Weights of a small transformer language model.
Size: 3 heads of 32, MLP 256 tanh GELU.
Each number is 128 + 24 x the weight over its row's rms, rounded and kept within 0 to 255. Layers, rows and columns count from 0. Numbers have three digits each. The size before them is the row's rms in percent of the matrix's.

# layer 12 MLP down (transposed), 256x64, rms 0.15, rows 73-122, columns 0-63
088:108114142166109158133114104088137104184141144130125110132097121141103106149115171145142072114129129146096096128131162101105150117127144137103137145104098066101152116109096125094114103151116132
104:125099136110090134126124083127101174143129100135125111124127098133142093143138156134152083119111082120135110129119138099136141178141116142146089100100102066163100102137149140131131089127094151
101:136131108112111128134148130120099084097085162123136177107068124164148150103170124129129169106159118104131125155139096124113166135095154146079129133129134101173127117114112146137137158135150136
105:120120154129108155101123118132114180084130080088085117173162106135147096104121111159144121122147110168119122124152117143125151105120108105148129173113099093168080147124150140121100127123117128
090:095100088127115139146086122098070163118148170145129138129120135092109120122140122134134175114122182104088141110153127112146141060141127125109143134117101129126099105096131134170132111124112122
114:186132129122132110139144144154129129138108159127051133124195159166118153103115139133144098144122111108121133137124149092095154099103119134145134109108139120104105108142106099132117168096160145
094:122148113067147118083121093101139097123098129156143110145176106144103120107096146141156187124153136168125113125131109148118132099097111141120134154132096154100098143094138114163140102124155124
095:116108125117175117097142125121105063104169147116147140123082134111109123099114114132148112149131176144128105101118101091134120131120121142088123096109106100122183128150151172107153100123120152
081:162113121148152110132132097157125144129131124125117124122172123156135130164120141094124129109110150115088154164146130103075148107134121147158123104091108180116072134123130126080124173167113156
100:088149143123147095076110116131095091112125146123124114125140082145080131107133165156137104168179134105128125109152118104158119105134153126139170133106102107133116136133088142116182107101127136
105:118102100097153162091140133093133148144153125129157105131137108112128126109156152110143138102147130160115114119143144104134075125122081118105154138107115153153108070145171133109148069138089112
093:165110107140157119156159093153153135151108101135122125111144130101135108128121163147095112128124116176111116149137085092134111170120181113159139098142110165109127095138127151137094183133148154
105:143087143179108119145088173096152168153140143138124138119150116131086106122142144120079114073142116143147091105142140107126127144111133155141139151137110134142094115159125108177170149122125104
087:106120141119132099167159143132111135118145113133089129150100158181152121129097143131138111134087137125104154190110092116121145126119142155133106179148136118117058108141135113118138110163130090
121:143163136125101144109135169142114171122151090157141096077088128140105125114110124154132092105162094144146084130132147106147110111132144161095151168127154093159095138142138143107121130129101097
107:109127150145071123131125115144127195109148130132115160101152116196092117122126133115118086105128112143171120104129179152147118082131089129133132120109161113129120128145117157116160105127138148
095:132156099131186116116137113156102100091124094114139171122166110136140136098128089118114108119137183129134141117094121123120110119116114162182085114145131132138110106131099119161140132067148127
089:128106127142078155127146140120100060139117076134131137131103131106140151096111123082128152121139151152171151111163120106144123120122128154155112087138104153125149078125129113188142126117116125
080:092139122129107152082112164153105095076140146122148121105121125152159149135114102132114125135096113190117102110145150102087117130124092089116120142136135155148140097142086120153171121126112163
100:095175105134155148138132144092118148157153088146164145129135103123100159105130103146117168121147122122082133112148100123108112134136126114087122129199099127122176173108130104120137110124105118
090:161160096123148100143151131186132079156161135104092156094143115101138142165149111147132133096145139152108152097137135137126138128138116130078138122096126146093150118124123125156082113130177154
097:147168126101139168147123148141134138127113102119183189115099133099076093147117132127115067171109121145130149135150118144115131083140155129147148117166134114128150126119087106114124139117101134
100:096128139120172176142102153086148055108175149139151154131132094137133137110129116129167128154133126109132109135114084116162162114126163128105135145116084140121122124116145083138106129153151131
104:137139091175158125127124114090154146125071113148122136097159143158142120148153092124138124112065139137139171167122133108109146074069132120134113115107142130147110103105109133112144107129133133
093:137137114170141086144157096190103110165099144113170101111133145150153121102126099123112125111121107123153147143080126155095108111095117125143136110146173147111145103139102133155132119126172096
113:129133149107113116180159174149112116169099127145151100177108131138130098073103142084114165120143106150127100132125113115164101117158124131147108168138138141143133094177114120143147100128125129
099:127145124133156096145107128118119149086109137151098128155098114132112128133125146119162086115089125076167170165118127129138102116108178126111122105114078096122143148157121170132099120082119112
102:127125090114133135124149069135149103108114113147131100118145097178129138161130135152115142128170100146117115141077165155161135150119125075145115146108129189148169170135135136125136132115110123
094:110145128108137171162111105119118096149105144101140146140121126136105131144110161071150115141141160119151120088151163137092095140127125142076160171112164128096120098119109151114150144173144153
129:174164127115078169134124112123127132121128144144142132124131139124137151123067184098121152105129103104144120105104095153174149131110153161137136085159138104118129095130117143100115081101132115
090:170151146130165117152156173161086174138150107207140130115088131128096106146129105146119142107110131148144134145111103119117126128161150115166097122108141126113085142120159117132129120155139139
101:145147087109116146148159159126119109105123097144123133131104144104137163065116128143090146130126111154159139158085109116123144144150096109138123124123169138147156136147157115101095069128082101
089:150143125142123104143122152125095093099121134111110078113129126164149118176123138119155127129152136149075149134141110104127122104175134105141095101102150175075087104143130110077140140132136126
117:094121133172145105163157153118116078131113129097110120102117077140130144130111157098142088104110136176114159161128125109138131108131154135139116170113122120107161088109082152107107122145162119
095:055146108138157117141133134145110128134121145075080163143147145159128069096123124104136109120155152145111145155148121122121118094091170088155117135135132161110094137143123118130142110123123102
106:105138083147131139122122111115104136147150169115133080175196136125106085160117142133149183136122106127140121146159134102121149115142103132166127125171125153132113145127119111168157167127134146
099:151142122144148135125150131115106154103083148144047120118145112133139136128183131112153131132158115153121103140126140150134122117111179121120140144115150156165128132159122158178086157164116154
075:118084137113106129143122135125124197187148104151163124118098158176145082149151115148117101146119113106116152106125117157090161139141134104148116123125136152116150117108152147137108117141171162
110:142115128124112139139140185168124090129104161117118168131178095134088136136173160123141146145134130110117140157129142137097102109139135142129099104151130169141172099076100160122151138143145147
085:170172106106163112092169169122145130169104112152171112159126109133152147114124105152103131139142144176146142163132131113118136144148154142113112106151099090146164115145144138109179118147123136
091:129113157082131163124112132114173133142139134141113082117180095112098105183128105143105090115134118146127124178112127107138139116110101087127131139118078096147123161097160143139114146128127102
106:126145141143132091122151131123112143086105123096154143132080142104092145110135156088113137119149129168165134127150157142141069122132158092172139123128136169136123107114116115141202143133130129
119:125129123106111136117122107138166162092086090109149148120128089085137158144130133140137095151151176105111138151149117110148121110104172112162123144124105148141097121118175137092100121128078161
092:132117133092159125129128081146082095159094114128130119102145094118137121156131156091157109155130082088160117147118097094117128150076135118100150138126102145154135110167132158132096109126100137
094:113113109129111145143111115130154083120120162133108097146121141151138107108123160129148101123145143122138140093097101120142108123143157118156116107114174171133172072111098155147097097105119063
106:105107152178127100121135128146120126142145096063154141135131088145118113076164142114100176129134136130119081122129108151132119151139102125175114168126155134142177140127114147101122134134144094
105:159125150154098098121087149132122102162115109119105149113062153104096145140139090109155084144135154142147117105108150167136153114116083150152155150090127091139137114112149147127103114143145122
092:148134136095125171105137156074093132111124131106146127148160144142091156118109178122115155143161131096123068159140131145165121136153082132126131158168113114122107105117132106122122155113094149
106:122141117106078143084099189157123110129170148095183130150152109124127102125121133121139136120123171142115152136128100098122108069131096163079104129136134131118150119124106123135144116104120154
110:152148091086091159122137162120156157081135155166133140108160116115168125113116096122118130139114132126093143186095127129130125126110112101125131159139129139124158158098152112098179126170118141
# layer 12 MLP up, 256x64, rms 0.118, rows 74-123, columns 0-63
126:124119093148158125147163094097106183114110091126113107141182190115127129150125132126152100144090107114176129125124127136135094098138165134094086133107123153116141116115122152124098118135153142
103:123146129075129097148103132123154110140096144152116116126118175086159119103159104128130124150143076115119111147152152168107141103170141151136133167141133132128124141091113083126158138093133179
115:123129103099129132156087100058187103154106135132158138137140136100160129101103124119090145085126103122127125105139171164110132167152157103129100128143156108150136148128129118120156164130132123
093:160122115111098133131135130095168139109168094143117137113101140146150129142131114145164097154116096114062104093182108160140136161112099135121125130145130130176114164142166085137134121116137140
104:132115123113158137129161151103129103152158129138147118083145132138103096093104111099112160157119112140148138139164194118155100157159109116165112119107155152113137089120148114076159133102134149
095:091103137080090130134124117148125122153130099125141153126116172117162154129148142131086109132098081105108100165122116142122140157143123134109106170147149125162129151077116125101088157166101110
100:136141131116126077107146156112136107119123129169147126120121155158132086121137128086148119140076107106170109160149152120120114159120140112112131088111146166155154107134143130143084139149057123
097:129129136119143121095121105094169153144122104119145108117136116137121117165112155137137122146108099091158104061084117163167144140146175139077128140190143117109168117136123132134131124105133131
096:149115137143138154104106170130154097152120111166115100122153119105105120097112102148107143157162158152115095101130120151162107124092146159126090135171111129162105128127112166103082110081136121
117:102146104106127123104132143072187144127091135147116143145148154132169139149087100095130175086150089157165157120150134144102125081128150128114116139136141110118123129127133105110136141112150166
091:125141123107179131149124123113115136130140141156135123080118123141166170109160136114187146153133133122106130073097131174138103086175158118145121154140142145118101120131130091086126102127098129
098:122132098134103131107144127107094133121168121161128155131145131138153168125168066129108137115131120133096083113141125131141162165140142136130128109102121160117148128111096088087064138151082136
096:163118087133139101111121143178126135162119101119109141100174128110129129090111120129102116149104103107165118108105152109129102159173134114073180102099145151152135128117123120144140088098132149
107:118123102174117115166143172125127121147111108128132152141115117136130139093062118109131125138145144098127106127131123147155110098159129156082142182117166107091128179170134150112116120114132093
123:117149087108131142124152107093155175131127131170072145126167132142162131128098138057094136091119128137142130097125148133098100113156128148105116087119140151130157151142122108131148133103158136
089:118077114114114111132161086112129103154166135174120121131111110155130103130147122135117140140168104123147175158107175097152093137124133119140102122149114110161132114098135106135132114194167145
089:122131141106140144117132137134172147099122203155107141144113124148135083154127157118128108087102122130087123099120124136154108143127108106100133156140121111150091179143124145074086157113117146
079:151153091104097106119134109131107120171139157113088154125108125103157146136169159134164149154145108144145099108116170155130151138157163101136105089116137111135102092105126178109104110147144152
103:123109161133110126153107080141164132145119145146140083147156164154177133134125169147101121105105106125102132139114155129138117124154122149088102098142121118141099097135146111124088173146089176
106:131138146167125110123168139103128138102128087181130080161145103077120118110114087135134138111128117155134166119150169104120116101133179100135167131144115137123091160178114132116125116123139122
098:125110133149139101104151132165109145103154130138147114107131137092158162132163137129111139147152137115154109101141094133204135123088157107116138090124101098126141117072134140150098149079141146
102:148162108172156115112151162126127135078098130121114143108156143069118089091143136075117135115175116123119172106113119153146123110149114097125115138104118133088145131112100132166147115155141135
100:120117125137119101119106115115185134126135153111166105086152113137131141103125115152102155141149137130132166090119167165128115139145139142114155160092114139085094173063136152107117108100117117
097:122113107101132139095105148148169124120137128118149163162149148122120126130142153113100173135123194125118140133096131122177130124158118124095147123149085123129092125107116105099163111136061160
110:153135123170125151136153145117157127101172145125092114133144088107106149105118097092137110155158134101067131143137091139129127082124173117109100124131143145110158171120120098156102143144100144
098:154152121151066145137132137101100128180170152146134158137117141151138126124154131114093113142149122134127078144173117151167078153135101136105127137129142130124135115119152067110120117114171123
104:130142141158134142174122120161160141100124106117115142123124131106186119144114136097120104122127098103146113113186121088089111130121096112141147097150160134087121132127121162127093163134126191
095:131117138131091135132167165130090142092132143125127121118154166117097119125143072113143139132097093117152141125149128137131137170134162129114077186104138072130141104132124131102111142161123082
114:065126132109130096149100139125107095146126134106112102166156136134135132157133111109176118135140123070163166092174094126109122175129168124118124120111138145114134162135129156130090123098138132
086:124113166095158110144117100132161115139134151141091136136098104124164101123126134131165172157125086110139165096131115166111117150135140151145118135113183119126109125129162100128061133169114123
098:114085117164141126135190126091109121165138111119068116124129110179111140112151130145127112154145105183102126099127140112128139134125118152152106111132163086142134115098134156088116141149121160
095:104147137140149133117098095141077116129173126119092122087119125125091132093189153103135137153130130120124153101144137148100125141143133193087111123178152130147126127115135089163116127120140148
110:109155116135137134186172127099124129088125097106118136155122122157154133084117139145093165114134113099145090104125136140142107124112136152145108065141150152181142136127162128118107103160127096
090:083113123143107114096150126164148114098137126117148141113139154144126149173107129121119179119129135082127120098083122114149102144123112104149125137107099132086150167160165175145140153171143154
105:141097139157140096114129116153147140112146158126145146166127113165142106093110139151137124122139137095111137112087119151187125128129148098112111050109113140078148137100175128128097143128143142
103:120175109164120116137112101151148133168153124114101122162129122147098147111109139131162132137078151120102116122133105144106138178104074114103135119173136117139171153108157122134091135105154088
088:121155152117142087131116080100103152125140122133144135126121134116126143139091078101201175134119132126133108137098093082153115121105133082151122130143145126135116112102155126105150131164082143
103:124118133151093138140129083146150104144111168099127117162133120139139116113096108111153091118128124121125090099122124120187127148102110120154153138100146135089080117142179191140122152144142153
084:141172155101121093091115145112154161158097103134087116105146135087113170139158107172124126163161115121139137119153125169120115138122113134113109092156126117101146137093097143132099099165153123
099:134085091154130120103124131130150105149149099118134094150129136125091114116073143136119143146140140100134075136165109128123106120115138083154154147159173144137171134167105164157125085128108125
095:137120168141159140127133100159137113130138128170117124096126171152102098132137129097092176110101160130106093130129130144096099118165097147146090183150131166094130124110124136125101149140123168
113:151125115132172126128121121115112112142059127141091142133122125124164176079111111078118133115148118064152145148113144140101148124136108154083136115143151136160168140132121124093126117119160139
100:088137088123105119114142130127129092143133129153131137101128126135108105150087121128085195138122137131136119100079105149159147104113104112155112143149151110101165148079100134112121138129186103
107:192106146114150109133138145155095152149117125115153123156108130096132130133135140147106097132152117146123117158132146092133104152115086132107103139144103067125075184107148133107153139130122169
110:159165146101096099145181090105120132097127131144109149134142115130106124161118161144088107135159152134113161080127150145163157124143140095092131138130108107159097121137102128109114074158134123
108:108159115143127140114127131141116100090157139148128111133175160105124122126135148141112160129124121088143167113135094144088133058115109120150134093139177180118144164102139119128128146120136076
092:115170125119140147144150094147099125117171099099128193082132124075128126138111109132150084145125144127106148098176128144101139127085118147132122102154094096154116143153121126145104108129125152
098:105107122145132132160132195123116119113121090126172149110138146084144133178134118108146131112116137132126173125130142173117149147109119152111111189131167097110140126119128093116100121120077110
112:155128160153139113135156162133125133157136149117113169162155115121078130136153148099131101130197153148121110093116147118106150115156077111084122113101118135084120118154138108109127148164133140
119:102088078138169133102133176156099136173106086138113183119157145132113140106128126107142131153084108138116143099166124155136130119109131161110122119128127086122123130099146135139092145124162154